config.toml
num_hidden_layers = 9
hidden_size = 512
num_attention_heads = 8
num_key_value_heads = 8
head_dim = 64
intermediate_size = 2048
vocab_size = 32768
hidden_act = "tanh_gelu"
norm = "layernorm"
norm_place = "pre"
norm_eps = 1e-05
positions = "learned"
qk_norm = false
attn_scale = 0.125
bias = "all"
tie_word_embeddings = true
parallel_block = false
init = "normal"
init_std_qkv = 0.0118
init_std_o = 0.00279
init_std_up = 0.0118
init_std_down = 0.0014
init_mimetic = 0.7
optimizer = "adam_variant"
learning_rate = 0.000875
beta1 = 0.9
weight_decay = 0.36
lr_head = 0.00712
max_grad_norm = 1.0
warmup_steps = 493
schedule = "cos"
final_lr_fraction = 0.0
batch_tokens = 131072
max_seq_len = 1024
doc_mask = true
train_tokens = 646300000
max_steps = 4931
dataset = "wikipedia_en"
Each number is 500 + 40 x the weight over its row's rms, rounded and kept within 0 to 999. Layers, rows and columns count from 0. Numbers have three digits each. The size before them is the row's rms in percent of the matrix's.

# layer 3 MLP up, 2048x512, rms 0.00788, rows 347-453, columns 384-447
094:484512528562465507516468467472566515469505396507481505499553481469482510482492531457496420451531481506523499509494504496514468490550494440473533497585467562458428507510504446441502424502496438
095:518607623456420510471525466495445488463460477453495496501523533539518532492499467497460520508518514441531512477471481506594548522533518454463535536456510434533524469467458414567463503520494494
104:483492439451542495520555513542533504524406486523533400487466455563509482506430490451475446461451557604489436531513486483477477569464480489482557316538442525579499509568482467466481450522522513
097:518512487524508504510411512434500519484500485476452506559454527527435519566489559531526442475520487473529507510515538522492477548524492469508422499477467530473502505430484388481543477527517423
089:556515554418493497399542462454462575561494540485606483494436549476454524541456454493477466558501577566506479527499519554525460592522490607451506428516504542501456490554484484474436483520497441
103:590479488549394493519546462527509595466501578495540491452403488521596523528478489494487556531520496547445508537501470413506473524444513506466524485487520416493482506458483531464475498502499566
172:464502421480473523480520535507496503560477491463463424572449488497523485436469580450436538462539508511463437488478476491498485464521498526495517461569489545560529454446548513514528583552555503
093:473511510454551512508478562519468537436491373482525479462462524478571474512491508475479406522486482525510504477523512487539454574476518529512408554492516437523546485441514533578536556489501499
108:551471500582524513534480457568502387562469478442468481447513529450439472471449466514502569548443466513518539493513400561505523515471492545509505386463503451496474496501531514504491454473526525
094:465494514472523515537407490463535453426507434425450484501466505515431547457495406505490500503491518515515530493563462499530414482501489457526477407554450464556483535406572529551482537438501491
091:573497505500529487527558578522460543510483463514573480502521494466570473448571481437520419473505450571507507545469537489526455473508492403520511513478417420502384479437523504488484506508473497
092:425533452529442514448506471461516499545421479505512470496458497537536476557500489499475555627529493466458485485524519503508454501524511444493469540443519496520522517449543509472422527564497470
141:498451458483501624491439492442577516493559502495508577552539511537481479496524495459556499472446514514422465487546504429466495509417468531510515373549488535494497527489531409514455488521385460
092:514506498520537494444452469505520586559494483498503471498476537528502497509514414513524488489400550436503512478445462497427468484482501582467560480521486522483523547500504520434537515530504547
092:514496498450550507462457544458498516400479484447470501507508505510478506485495544541510476533458534420539585490477523535564438520481491508510542425481565548523399486517444493501476464465489432
094:548491465442500513577527463462523479458543527578464484489459498527548448507437591493543553487579522589463438461488385514494513469513489476489432423497514479487522537493525498462575530508504501
100:435538458483466500519496587442542554483505517519512496475427452481478528511503454517538436607493499451552481488576553461497508453426482538455464468532515472494518547477521501495501475491498537
096:540488414573490497552464538508508585551568487473442488498520516489537530512500436540507406532497540477435496453506535452576532507511498484544504532493507552530458562416443454452465474531504522
096:529472582511488493496467492540429517523508549589486480465472519496475501420487441510464561473440517533512466558517498406457641480540515508532497446477583497495487453417482490604540541523490519
095:491529525486412484484531536535394484513490523525528454493548524556506553509491521509432561613542475520464507481561500465531496540519505510463541450457580511493500490414478551508529505410527487
110:490524466510478505495613454548469586440470439494514522551431488461488511518468454406435490519480454566495596443449485519502475474460482459473469556558561469449499533577545466437459555446500539
093:489424542506489506438455526425509470526542440528520479481591533538534506449487580497539452492491535502491489488478474534512479474495484532483413505466432598568505503428492555463475478510501523
094:582539512462512497468545501472458454459459507512554492446510534440501451461551469478478531492483468531520556500534548489506520504530480532540484489553429440418404464514513497534482525530481436
101:531522485549541544569566515520488497537517490453550476442491506589529446594472476494474503535445450514582549497497543550509534577423504460454472590513427495411469447510478440486547515503485604
117:476479420510506492556467506508488465462579485520488498472494503489477558436497450493580466479498473547466576447455496511500422499495533493443519470630490511498425492510558455487515500459504523
091:551556477409559513590532533525508462511535489497536484471488531435519518460483493472488457502510537536547492489518566583469457462456486471490544416484509508470568463593503537503470483501493482
100:530488525549595488473466586575547463578468461471473459509506559540533564450485516412503386430441478469543474512515505487474517468529514478563528515569452548533515447456573458514439466534509512
134:491565538609480506511468483539429492607444512447417430487490447510468492451483464547450473519596510613465568550464515551509432492435521515521482496485528513464537466472477486470504469563503485
092:524525458426469490547604460546498570538444517492525470552568457485497505443511462514482465594524540513504614561457455545527534548560528517429515454519543542514486517417646497541534568447490417
103:524482445582489495398435462527447520438603464487465493477431490512538512477532508500475477457443460570510485482485487557460471548473487506535467416444520501447440473540480508470524525592504439
092:516432505508467495586511423520513453549586477471483503470475502468532513518446622503596521543507503505502546594528507634458446472497485492480453447596480524492517512465515481463494549420523505
092:494519538532445502527535469527548527534479553488421473532480491538566516632457494513544516546497500555520466531477485424530504495551507457476498503483478498499528560518553503512500474427521487
090:520450502488473501444512545413540492524481567548559490535485513392478514517526574484517539456569473554492561445509543532514472464504475500515525506424452496566433543542509455463555435590519583
094:468492480447488519544406519447545444475509447476498518547462524521385511484536506512531626499465491509498482406508548527468461542502510616449526536495476491480456531488486517443548498446488510
099:544482512494459519525510503479458460497495491507498494491490525534495538557484447573461438501502475592514569458464447486505561468513500436583495619501493440527480506424463501496492438485478561
097:500481411406535498517485421464465517506466511496513499488497549490521459465536468533462520497569509563457481532532541522518512459462502533449575427505524569455420524509569484444435524567497491
096:510499534486476502509554494469525510448542516484527486556459586516581481499532495515422435418538450606498457460523560493529447466459487492415538437526448490541541536523478462522505477463505467
145:522410528434484668472467504534513561460452528490464553499559468487510502513557442470483506486437567517445470536550498509452526522487462480517478478501498453488497484505446523520525491495386563
092:466567551437478489477494439493492528538459571478447495445502490511557499520516418563553471566465488531548435469489447525523487505541494473491529468578520607472472591465518575487506556551488512
098:565488470541461496518558520493478474455491468452468498431534495561451555472477488545429486468557531567509493551520528473548472533492501502503557566484475556516455429435467472481405450484494529
176:488413466434490672483457555502487546521575466501519625470476501492469474479477459489458465506477529443437542530445460501542479514465407475524522385468518520526497463511513528502502462514389459
092:518492595527448496453458535402461474452518429528503463496509482495411496589540497535426381528476474501500446408485534452482468565535501514502523527442441532527440442534493451416397542489504508
132:517476454528505499511516474515486497549491509516554460533532485524550417536518499435437560539478546499488465422530538428449498502475505534552533540543491503514524446509526509437451432528611482
113:449491543645486499478514599462469498558467453501448475516514500501504507472518465538496503491522498513522509502511472468523507497478517521530521479491453569520475523483558579415525518528516551
138:552417445451525519557506560553526463454469527534527552540551492440572481527562571508469546549444493426469569486512480464500474470519400494544501469443511521519478479464485495532423490495614501
098:513521457515578509469528464458489513550487431427537487489451524493557517568520522505431501536466550498476540513560612511545374455434521446430531444434441437569536523509560435492492466627528497
095:545462551528381505475523503451453517446525486551443486517435497580528523537518479482494435450487515464493562481472497457508509500498502489493442511524551545475573518518518561467511464463518456
129:511498448450505499484492565525584579530503461473509454492490447523504518549534495484487536481472480485542521473451528408557454406499551465521537473526516517484560465435525512549455461471505417
092:468500452544475501457492440498583459553506589472443511505495459477473501477469519516475511481472474538558524522469459505471491481471507516423495503600521568462564527438485461509420571528507554
093:408506554560583524466505535466508476499531530506536473465484533514409518513541495474516476496487498451494561525484516461544566494428512424503509433526450416485423453441528528491494504473502480
108:465522518534503513467474444521535566463483488473474488562483521519463473425474511492579460497539528435468537480489458532413527421488509536582525541557523558490520478564492565442537487506494497
094:602474453507470504527435534476574485532398524423454468477431484493537490443543527468430470488532554522483537527501508445481469520509503512406458479535471507498540499466592492536558559403512501
090:448485504506485506414517474529480566422490433535511519541471462470585517472528572518429548426489425529468538460487444531485511469522504475487439529496474540548572475558525513477444518490491461
086:472538519417515499502515479554494510418407523411478470503437513458500498588549533463451519524516513471467538512478552507437446433483505517520530497539529470528589510520523499542496575404512506
133:450466530564444497526536501466538481536523455482528482497472483506437434514537535500521517533471503494519489502426471484576462466497488507454544434456395616430479427455462572526408495505515527
095:490491487495468491461508598443469523429488445484442488538470472476581485481493529536464455559408558480485491516476476443502518459451474478515536472520536496500477503465527510476515512394508523
089:480518373443504499540531468531472532489497434537515496524555558518471529549509486510424538451495518420499536533512500431460454509523495504474617517487542509498481396575448509541470519520493561
121:476483483575461513459502591454515550472588511430480486463388515494509440446457496534491548576497530494482561475512448571475495503470513592507470411462485497537481501535466586561536499521517422
101:479524505452528505511470545487451524576459532465474492517466506504490465486550480564459529494449513481519483517485472485507518465478523487562552431539507491519459557405485460526535465486521452
096:525419460434544492429521514509443452504484554536614483481477525435536518522539533491515524478521507516503492428519433475465552539549482519548559432483465563452503487456493490604534564553496514
089:459508573447573499543576499548539437494420431527470496578491462510513463497560526513460546435425502491530481513484475467521564542486484511495538526500587555494441466507443538511451462601504452
096:477462466527501503478541561556526446525560543526410486539475470566505556508566535522465564547464523456471472522450539569506487453478496507428528525485572463532549515486549462437524578553517527
102:571504568545478518610558505503517476524421432491615490563557479539496495469505560522493419591428459496523518502462492476483517480505497473487475485437487534377464502497513419554506528580499538
094:541538502449574512520509419490488492580471501427425497582553534532507517434531513542435471496487447561525467465521485515501514476461513480515454478531503542483479563522561520475483502452500492
096:490469510476518505515638561501473493454427501529478496506486515480484480477455451530495555563487465464516507559462469540519530557491505560477476524444518478519451473500553467522518544538494535
107:524495468434488507469488468627578463480499525489506463477518516475541520471557503528484549480448503474488474549464478470443482504504490533579525502476524508560570536488443542489500524535520537
099:583490438503482500459481484581503557438560536487558497544468488493452503475506441498506467519458531475552537492579514404523464553492512515558395405490571567438469503424486476622464585485508497
142:516450534475542505489438563470438502515598554495498495469562512524488491543491541467511511469489529393504563487479498534520500501446426546544475492524474437486445482469543520540454561528570563
098:425517510506438492523565510437495459602553580552517508495527469599549501521471472461593471482566515517535466537388487534530468401431494493411469444479513522437489531474536528531499545539496520
096:441532467548471501472511565547595490487445494494498486523443511473582596502533539608438573569530453430525519601417449489456489542435508509488487451496489525516416506478455485475475542536507556
094:542492497454562499435539499495517592557440394489528487573495522494483500572495599494474579463511578452514494601493589525459469473509498506495475599438462568511509536539472503456470495463477499
111:557574479467482489508463502511504454449523462488534516569473499490496484502493501483533438509513515441546536493482493478495493474426500506504493395446455466542486521473575580473464578543508588
090:473517500412491513496449531461576517490455511591475470501505539489547548455511576460417469441449485565443484506499493520541472529521502455575525532429564484464514515546435473463441531446512495
153:537413452478492658488513458546520524482499477483520606534543511551486451486541512536571510504522542472459507482527505521467529483513418561569467456531560501538499529518486514457527544453447517
091:520483453483440480569541463492541532579468537496469474456486508480494475452520491497478448471468471485546481535524537516536478487530509439537519528480506484538500491438489449437466501440496500
094:539498537427531497481587553503536544466485450523492508481551550519511580478497572524471546509457520522492512563534458549540450525437508519514478429477556508420478479541473518460568514501495546
086:492485541553434504519456420484472488524553533452481473456468523504549516505459455533450546540486458497468488577440510552523520483546513472495551440541470449526560505566480414493465445463498460
094:581530426465500501471408470444462492457471530517432492462554483534422413516535495456592444498488507511480557479447501479515442500533508535496475484487517497541494532551508489487570488510515499
091:449523491476516524607529534482539503531463524586520490478536502564588492527536506468516511491509519535505491488423478479488421449546515449500475577498500424481482439529505485520519393457461482
097:503516544584573492558528507469513504539532507494502483561492486544489520470476513450455506487501471486532463523448519442511522490487513463506460484505517466543432471551467456550465489543500534
090:482469521582514493504541407574546579459508504476572501531561539543431492485478490540487491564460473483478522510494567475494535470514481512577511433495516495469424440493495479472416473507500456
089:490481507509631494434469484497459504491450479431464479542541513448464507495479540518437505398504541430552530568543490456563534469476498516495420518501528436466523527434459570447500452441502425
092:583559546433504493526531490461504490561465456480535485504477454529519520521536535503511499483582449442510492511491449504462540416513497423476523479496508563467489521563469463530485500598515543
097:424473459531477513444461448442535468518498488433539474494401470528494466538490520485527448585520490453465526476477464538487495459569516482529445550486495513495435463519472514553517482578495490
094:517484485528453500474593483520541510465519446482577511522395455489528502548495562498517439510487511521475466537521506531515518507488490520531509501416515542481443410492453526500462483422495523
099:464499473477506488509554435459522453516450450543508500504522558545537504588533587454520536513511458498462480549520554524564530460515480458512517546499532483522549532478560496509503510558510466
085:551523535419488504463544501486537444517442490453504487474535511504422493507550545463415380496530486508447515500547520516486539503506486524510467460399542449502475481489590464453530505530512527
092:481501439446558500486475420490468526522486450440465505436541494477505519445478604451509611575526558573508513485501537588530454485471490530478535445437516451482557439584455534461456449480497501
094:616521551491486502506534441532541503527500562464476494520645543512481491512457524502438434485451459552562551481478540514463498436477504442473433395517526534466517484454444457555454498507502423
086:528535486507518496510599418505463517489501468463523504481520511515538518573449519453517468504561520538503544518503519505462467548501504402473478501495517471485482487460542492628504470505513495
136:362458493488518500497534484502506432495498454519422449564558491515566464475488468462549565547534524507483487461460516542514495451587470504558480511469571492501490465565490483417540585587504467
090:543529406494482512450464517506457560537525459490512509513442531509503494486483475535509493514523539502485417435510499550385490492472501494491426431514500564559572479507517450480575516500488504
095:475530507484425503494492471521533481520517514534452474525517544533511491532502411515559414483551435523523522515485543505534504460524495462499462470473531487459448451491463495454422467500509498
097:443471551478491503511499498489516551478488491537495463480523522475516478577517413488465452546531519463549551486582602543495466472548502445492496457447384486483498429441532505512448498571507477
092:536488524494516500523421437491518487476474559472529494467447481493531520527523507549488508494547471471478505470490481492434538535473509523501573479531453460535483574504548502483500478450509496
118:463566542551426520551472476556542465391531452464465479498513529485496519506573459540523457499574538528551558426498465430592444512480512523491544535552498499475506405551496485492530530494468513
092:467488557538538510363426507516535481481506429534533478551452444490486464550438531492466427536553498560473502514485480497591509508479517552593476510556484512477501496498483583508499549492503486
090:499510497557498501490473412513516514449468553465500503599555539470472519544559518470540545473504499511498425461487445499520530489525493482505555443513501605512444483408496451541469453452515513
090:540526519435460510550482463490485496592514434520437463547497476562524500534460547502448420504541477572505577468481507554465525508535519487471470463461555554448597488478525555524545506499513426
106:522509535535535503451472498565440517518485418498484518517471443494499520499560529505505517490524471505537529522488635436498479530476489461466520510492520551448470571541492500558525549523501490
088:464489591517497521554507565424526480524486489461490505490555489463445482521509516509508530484510486427470451552537510480461491499504518505494491436490538548498479487523535546535475492517508492
096:506556506481454513464544506559514506524455498539538501477485517501567548500521543573471505569495430412492466484511520511529506539504493508502529500560479464503510467475450507517518525512494523
097:487504558493560498505502421564464399565421440511517466526547483507522516419468607538507518524512497466549494498487543501513501525508493548546610443552506489581452506575555543539479439475523504
097:451508508538515509489481479484482485531488516447461522496428495581429524417432537538510513474502493481476557508484461486524500465506497486526571479463558482448524425598425503492492460487511559
091:450517561575592500552465507485486492507514542447429481440478526463466455498514488531504558534438577490547534504535417572505490497575509509452526534466497490415571510439543505500412507465492424
090:473464509490442506517505490507495484486451541498529484513560485397488546504521469513509474553462509474511530453551449497583499473525525482471454613518513478540501490426522450461467479479507461
093:528483508442439502525472535466487470488548513548508489486549532524519501468445538487535575537528539488541655514537541512512422435492507527489522476535553494453523446521554556539479514565496489
# layer 3 MLP down (transposed), 2048x512, rms 0.00483, rows 347-453, columns 384-447
086:563513481589526519508471524464520494545565505498422472392477477502514537448487557523494545509478465506498564455505476526517512505491483461548440533542492514490401510534562517493471526541504553
090:560470480522475487593572491545594505528512573535538462497556524486523516542445424497540508494551470510484453419525519507505566488467435473408382433482482506463558487522488443462521446429438501
121:484538483533451478515529444457468499532510507475501662498460518464528571487496493495486515517492555512545458505498493474468513401480448471528542611424506428514491502482450509469456542533560510
086:482549424458485417523436488497492486507477486464439611601465484529502496484599520480458462486518544592492486527485474493514461462508508540524492531452442451408481518521518490506536558511445537
081:566449513528516432440528502461515477565508496436488525450496491483541468433488511435533567472490502497435447478480568473465496448493520515574520593436521490525558519563545538537451481524473527
087:458463524542488493516483510516546559451517449521496577477497485509530559565519551508530459489531515509491478538468529512483537498490480507432514508468392574489532498541490446491555551515495550
207:537527460449557480505559460539534534462466490516446623526475504463467553504492423467504537478478458577536461492580499574553485486465433499520508523503528444422512488541501532480435444514499427
083:530578434446473437441503438461473517524524481513481491525543528505526484521451493509504490608506559500532538543537410565560513503395513574485532433477428388467535430571391474560503443491467480
110:497525493532511445570601501575429576468498495476491558535480499512529509403476510544517541486512482495494469538435577541532486486475405478554509587596465448485493479492480599497468456458512546
092:516560523443490406578517507529429569504534470454455557500439475521474507500487431533545488535509564550492421499492527566514506476469545539544517557518476434384501491519492515485424597505450551
095:519493428530529564502492517407501425488538445476439492489524561533494502531481531448515501540479481478472443469583476556507536574485402530600501461453553549524495395445567481436508456520518427
091:512513543532492422538530434472501611449517551511474577537576502523494542492443492524480501457480550534486450473497471488522535500467453414532523477491507481527493502522471551472439508495547454
230:491494512502499430507510497544461504451495473490502498479484501530504457548458467486484444479482520535512512536575466502574543509452598481441503585520513519488477446517570447480531496472556592
098:516512439478451474568502494432500487498505522501475585464495448486516492484516506449465479561448484510495455479523439518497508467528475454503592463464588494489528502583531399503417497450466421
082:531494508572486462584517566509449523489453516493517575520505475462489527546479518555544499527547562458468484449507505492454492477490508469558541519519538527472484523528472580450484469540528505
087:494499491530484422539440532497455461457584442553530596557479582486489484509488559463509520563489492483485552475571513474439465411537486503492523560491475514518481471482546560505540518547525539
073:539507484383511458583504509459433490491556539491495512520441449461480542569571626507480491510468468501488483469502454476483473482487553430466547468493493432452527516544538497451476538495443482
086:474561508526516628514412437469482503541543496498520532521495537493512544491459525435511451576449505494510488463524451475483468466467445490511500489494554518508487447530500557512536563527475507
091:472516498525550488520481518477566553377515486469479518463530476473502502533482519479520519487542484507461521548452461447505526465484443519519475489530490486534514506558566445477500571556539470
107:453517564440495598524486528505471505454520506513479550555404475504515492501538492471525528489487509516559564524503469462453512487438497466523504530452475496469558514479462424501484576535471491
101:464490482542533481601546431511482552533535503464450521510536482506451557492497484465476465437488461515483483502447418540568499511455263510497492499602542457499537510513480490574463408507507502
086:541525428453448497500527528502496496544499573474471516477584502536510487451447457537447487517526551550495449543517422523514473542492520471581634438485507456492501561463473525510457525470499464
097:485442521514453417530553513471511483550467503474393600526542547488455557524460490543519495425467481528477402422462487500458553538451460496569515486443508530530592469549521493450499474498569486
099:495508481522523369523458443525504542515526435489462529555489502513480495506521438465425449448460540513451503513538444545555497462431385493462499474525482491493522564544513491546502452496524512
099:523498509475561444528520449506491480475481475522486542548466529474529500511494391471494493480464473540486466571562485484541565511442419517505511506484568511496544486509514501517421533554547511
094:547544396475474483533530557468432523514501461461457518448409436491454546567501577502486478494499525537508465424475547523345452468480518451558566517491474479507536567543550524459465581529525468
100:502449501474493524509532499461581504420490504472450583435452483510496517510511509457483480509518494499499440512513496514494516504487536500518518458458550491494554472492497511463480477523473474
127:503499449461488418531531458499539533456553494470485626527420520522508554501483500506453477501480491553513476520522409516559454528513218474522442508478526457424515481519484572543502452526505473
087:534430491538513487446537499437515551437582500464467566446482520501528453527485578498588539531529491497466555463544545518502496493470509428459434561480522536576465492551516478457442499501449551
093:507518532504492508522479500480515527474469543500462592523455448490495560483493513499459574523465512546482483494532486496500474438522504470536618517471533469534509575536486557527463454543528515
084:533496458509482567472498506473467533525533535520456610519501488537511558433545504493401441566542481566559471620515494495463434550501576489611534449464537443475444500441476552480526564519534500
094:490547512506456529542522457534455544474576492497462636526501564520545492511545472532437516549485464553474476536527491578499522580420470455491489582453435451591528478495496496467458424441430515
095:525530534429566566529444509492386467568547481488446617560493557468488504454499501466447503559489513512521487482514407521421510424507518454549530491519493518487484510518543519486518591514456506
082:542472520485514449531509525483444455506561526497449494491457483476488512555483536568519486531456526497516546452471446533465488533516459438485470518531517523435420584466439574511480561480496498
086:484500411492546435581452457556475518525563391473470495581581477497450505407473488479433541458512517446426524489465463565537572460419332509412419438511526552459530561562487485542499471603542477
089:548551517585533539579531518553539452512457478470471456414516486449537550489447494488476560464489510527465382409445569444471487516486481480471495519477490492536553583575516477474506530521501534
085:425537434515458404563518499558476469486462549457429562530492466459504570387457509477488523482482472531518435515493466473490519567514457495521594513445462488486527612557510494504471532531459490
216:484517538518484403505471497529502519472446454520533494504530463577516454545463442488480476477460532543492461555590464531523501506467622471443504568520529517490492514551567454512517517455528546
082:458543498488508541531428572455493527489501516494456599514459502519479496584482576505499483503512539567490422425535508530457448483544536479444581497467498445530558523523563433469435525508458563
078:547427474537465405465489491442552512484417503480450402534432473512478480523552470518516458503497511507520550556438510435496489500466493512424520475524544508426572468537479465614500554533476389
271:465537523505509417497476483538490501499513466482497458507490458523481438552417463441462474449499529506525454538573469505552522505466576471456509608499492510484470497529584489518514523496570545
088:512515538525476465498518496483475557493561460477457544443505530485531477487485441532466495527468512511502525489448477487497530496448527530435457543518426446535556481557463546418472444481513540
197:530495438468535568479504495473471517509526550490479493525515493481536518500550537548504518510511497461496498493478554469442514459510254502539562448486534491513464533486458552507508514485465467
089:483555531504456569527556467555564563591511568451516588534410494441509526503514483478447473481509503526489502528525477564531491520468316547602484513424462467463512490508431568528511481466515501
197:497520416496549552464524458507480507500543522527474507507522505464497553476538540525519517519516530455484519481449550502467492477526221509539534486504521473512500491486437548449465466521454443
099:514527477553463471532547461511492533464514482493478583488427504498494534525483479497460460524506559550485519609495538545524552555446411481546466564486448405437513472475452559534508516489495537
083:510626515480510532522539483534451577479481564506528572568499498458499487455461430533495440506536488493504542479560523516544565438414539541468497429428489413471525434499472528484502518407451544
132:495529538499476549516532475488498568434468554476555531494528497433516583506459448485485507519483474466517500491531489571564523552462295412510479529519437416496483472525489500502452463501497500
085:494483497488522461531547535538454548461500483534376463470448472498533486471510468529449515485531460563476458525521452541524543497471429487516454489593483401516499541515477522448370493454432520
092:504471469513527395557479462507464568482525521507478544490482505482505581556439451488514421488454545534510495581578521485466524543458476539590510540406454510387541508548489562562459537553604501
095:450535497462483457503575456588508555533529427459511513493522519538479470523537468472422514525500561518466497494502378574548485515505301535527553429523504483502522489549473491509520483539486464
085:520485480508468474524509478517516557513586510486487539453479508469533543478444455513441495547467505514450525476531474530507562580379485519523502557456451460534485532454456551465454405493481437
085:483555436533491495525542454513477428491496535456431482448486550456495497485508532513519507422530593468483495449496553551496481511455456483453501589572473492475618516532524509493503463470529547
096:538520480460451445496486522528511492465523529531471595526519523477512520575487518525455473539515547490542393549460448489432472510446445457568502480473379465459481526493551493457515534526544512
097:476492527461492557533390495437447562507483479523465596560533495499501502482485443489526543489511396432484509504490487548447519404539459463520452528480517526524568478529513534509515532552470535
083:523523513492539498507578521544447467520457465519453625496495536445528533553481462487467460472519528580496420487553451524426571544463506478542521476466507519474549469456580430431445564522518456
079:538449534494501528423517478452583410480440434430542449470488469475509423462533516472438442509536533521559483495511567448486487474489508468475594472480566503515520479446446528472532530443540508
097:539559500432501466485550517551467462459501505510527604503492524515502499540503478469481566511536521455524524506530537515444503527531385473499506623517442482569497467471475610459534516506508547
087:542465512465535518482502544561519475436484485549491519472436498444517564519500389520474532605532513505582528557515576564525496596478482417497506559486515515480484531436454548512489600504520543
093:420551461525528554547452467502503561474465528545512544537573529529476494503517500537570517500498445516480395457494472486540458447492449493539527438476586532521468437508496435459489541571491469
082:507443541461505535518516490507505536471499517501497514421458483529494463498511452595588505469483473493540539481539558490474568512486551451420490500480523433554504488551464454500518552521508500
077:434535478484532526497557508557449519499531539499509553452422557508520523486518461482470420540495519473473507503522516581430524500592434410537485485483488515523432471512421534567474573455525512
090:538542466502482474521504522493481437545541504468416522468528495434455496482458549482369464531520646572527474505550411517432410476487492467527534572526473515463512547494491551446497553464525512
085:515506486535473471517486463565424484519609519570506610456452526503513532512498502530467473543511523523496468448557489515494498474529478454506468589519463454487464527455536525530496411490508560
091:514452493513541409497479542494534473477572538446437513463505506551499465507518571480492475452574585472549482507478508527512440563516520504510484568507499511475524515446485530527503589460465526
102:484651481485471524508458416522501519472455500515474559520510508527533525481460501547538562527515469402500494468377436538507519432520421472545531472536471508406447488527456578457494467493528523
090:469461519473500491518520525498486536511466487471489577409496456521507542503505540452557454509537502514517541512506532511472521458476470538517488507451478458514485505491463436449520528540518481
198:529523433499498573511494496465449481513533510515501513512502508464500525507550553520516504503511489479517523488468546466443491488519214509537566475489523473515502533492450522508502508507454447
093:459457528500504461553447584466486431490482503505428527495436493482489458458531445471474566519506540508461487471600520523519501580589509463506471535506532510501511552489568499454467523481444501
088:463488537455553552527488524533449459519543503502449576416504555494493478501530490490490505496516530531491502461545482498496507495517510483510598560461477476505520534514521468603477511551529482
089:533479557519533476497506525462483425501546485496457498517476519527492464516523642517549418552465555438514528469474443458431496491442523445480473440484466567434542418567471492475536547469434507
105:502468455613486477543542482472510473440521510464442552475409511478474529529495551450478500495489521480507436485519547461453449536500384558512430611482453460506540521526474543533491477492510525
085:475504540444515569535497466550468500447530484496470503575505465512578499462510517546441479552556512532567502458445498544542472498434481456516396491499448497448472573509389557532519529466528459
256:485514521532497404494480493529491507475508439471485474521491494552478440549434468479485449445476502547517492546583484505549513504465667494452501579521486498487498464537559456490524498467552557
088:482513490543481565485537584444465550444527434449534465467507498514526416532498519524534523501506475533466524466489558513498543471428532486506503442511495473502501458580568404499501563485501515
087:455431471472482468444470536473526458501498503532461470356416404549514558495502521480511508529491555588498506495571516502459471584575536495464544516467531562491531586488462486570487530508467504
080:495466520568516420574611545515492475477566547548498675536508502491574455535443470549571510538509535459448482490515521583474543487474477433534508538525484470526503463532460521466496510509486504
085:510451529507501517449503450473579484502487544484546534496460484495543550399467456458473536500516538506547516557542511488454491512473570522486478566478507443539487513434512553475503520500499520
094:465586528464457503582413461526478431549574481519439483489496576492445474464468522575497495522484596447492526425471474507493515503497475462439463445521488495470495469568472529462486497508498507
085:509457518529487424496532478490543494422476536515496491481480508540550410507514419525548478481489501472492543487462563495521566508537471490448426560520519486520555428503594406553430494462509508
088:507494508513501512536442485518486548497484458483425560516554453485501507481536554426503464528507499520478454541503529517514479469471478507597569479459469504526458547531543493458476474579498510
086:477534519525476419496543491491550475467494461534445554583446514500513500444483455483460523522515539545530464533580523516483527575448511484565510441499472426445545411470539487536489481489527528
083:501522514498441575503502462457514566510545513562511586513509542534478533471534520467513466507530486489506474535423499489458510452446503441518458483490573416487480478501503510475470510503509421
092:422588499613514416496540514501534509517527493455567516489556497499502545507404547501521522469525498569482560504489512519503501468440462447452525499530431478549535462535414511515507531437467462
085:470441483542517407488580502496522511480518549422482522469530537474518537487471482539507508517477516459446495463585507486522525491540453521461517564480447518562514471537504520512536471512510531
079:454419523521503536421469523531502521430495490505512497551605497481451470481549504508480427507511549511540479459437511462486541500456536470463487533472539505520538521447550521485516559530515457
084:479465483434540507503575497541499518536429469455491577527528492498502474454522531510510526522469482556499520472501560542456500455455511551515430535478506493516602497566491550527495474532580449
091:467430460494474448432506492520504476520524532428505526471501513564467480454500533544525557451481555494457525494476482493448507533455560493501552592500455487512535521479499463553531498537515524
094:490563474533433514569534465500507509488506453433455512429487476441504443470463504470475565448549552558477497547523507423500533548453427497520428578513476498475520520576562462491453386423427523
083:428547501513518522549509445556461507498439524496481595584574511474523533433506606505510481523525462543510490505468533511484484541415434453484520466441512427520471444522518495454532463493507522
138:516550545513494439523553477513524565465506465465545599443494500544493572525468473525468484538511500516520469500458489525488401550477234393580514558540484505459553469501533481477459422483469489
098:502468424545514484519499555529563422437475445452548448465405466452473467466515470451576563504491561516441473518580554512481529537479457547475589555459435540469538569476546552514492527493467483
085:503484519483485454492449492407498478524482492456465539484538508530492467433489466474483539520513470516547556510534475521498490474513482491461477542500504452491521526554503513471451534468453472
095:509556486508391501560577505451495538490484495419548538485589450521496507476460556534414507494490521535501413514464501512498513472441523498604564542565479403555535533525464523501444483387519518
079:453537524474472462484586518472517552461546521482444563490500458479503551596450497501493556540475500527480499559556489487458529442479510485503503583467434402460552530536440536497478510522539524
108:504485452545506367551488461484491486526539411488464486559525467548446505445466456514430480483493537541475483524506461528581483456475322452435433455505496490444590502584500474558488485496526471
090:434611484496516387454470471491430462515542520469444559588504467497504483529556473533444505474491565547508436533553508536518472515442515506575591486489440397517445451479413553491430511499521528
082:474550438489498473488506524477401540506536568546528465516505568454508547524539460572546512535461428480512489469486485492463494419475483570531617524550482481469491511462498489489484507532510508
100:503565479532481454515562417533505534509469563510450571501543504459509537419464373471477482529527631552493407554453488523523536497419426539561525568453454409537458427466452512443391482462473499
083:493439514512538505558574446548546507508496550529523497463476535486466498528510462482532428431529533469465527468565460502525525480479462519430482518436501500547467466497495468465521425535477509
085:533509502586508447546604500480515426558497464477465564525483467533523511493477484473463479518522544526509511514528486480500467442492483480491464537530488501438544502573476646491518478503452533
084:512443515473498446478508467488434527498496561524486506467475525497459547490521536479541471425479494506504468459482525498531496545480452431506560499503471496425485596483462574602457541488471455
097:476499461498512504434544513557550530419543503516472585520424494538512553457500530525478555541473499538522451487498518542498465486427416439501516507421480447527463528476480499497482530541551539
087:496445500487494404470531510542488502512474520487547546511427497511459497503485492508500472560535515530520552556516456595472523429505442478482517518534542488508486518438473518415454544491426503
087:520482498490472491485531517473449536467573468510560539493521533487488440550436506541529497537481444414514534433499461508460567567425442459520451464500473528553552415521525529455494463497451472
083:508535569493546419466543433571471470455502527502488412496468520487509457433512433522531538494447516469464582509564541507562538630444450512482432457494431445473508418472517515545478504485433471
080:462544434526517577533533492495469520553528478545424537468530587484473562512489456503572451495501436497527492476476404539471532451526494459568370526474521571493486491474492439452503575514539439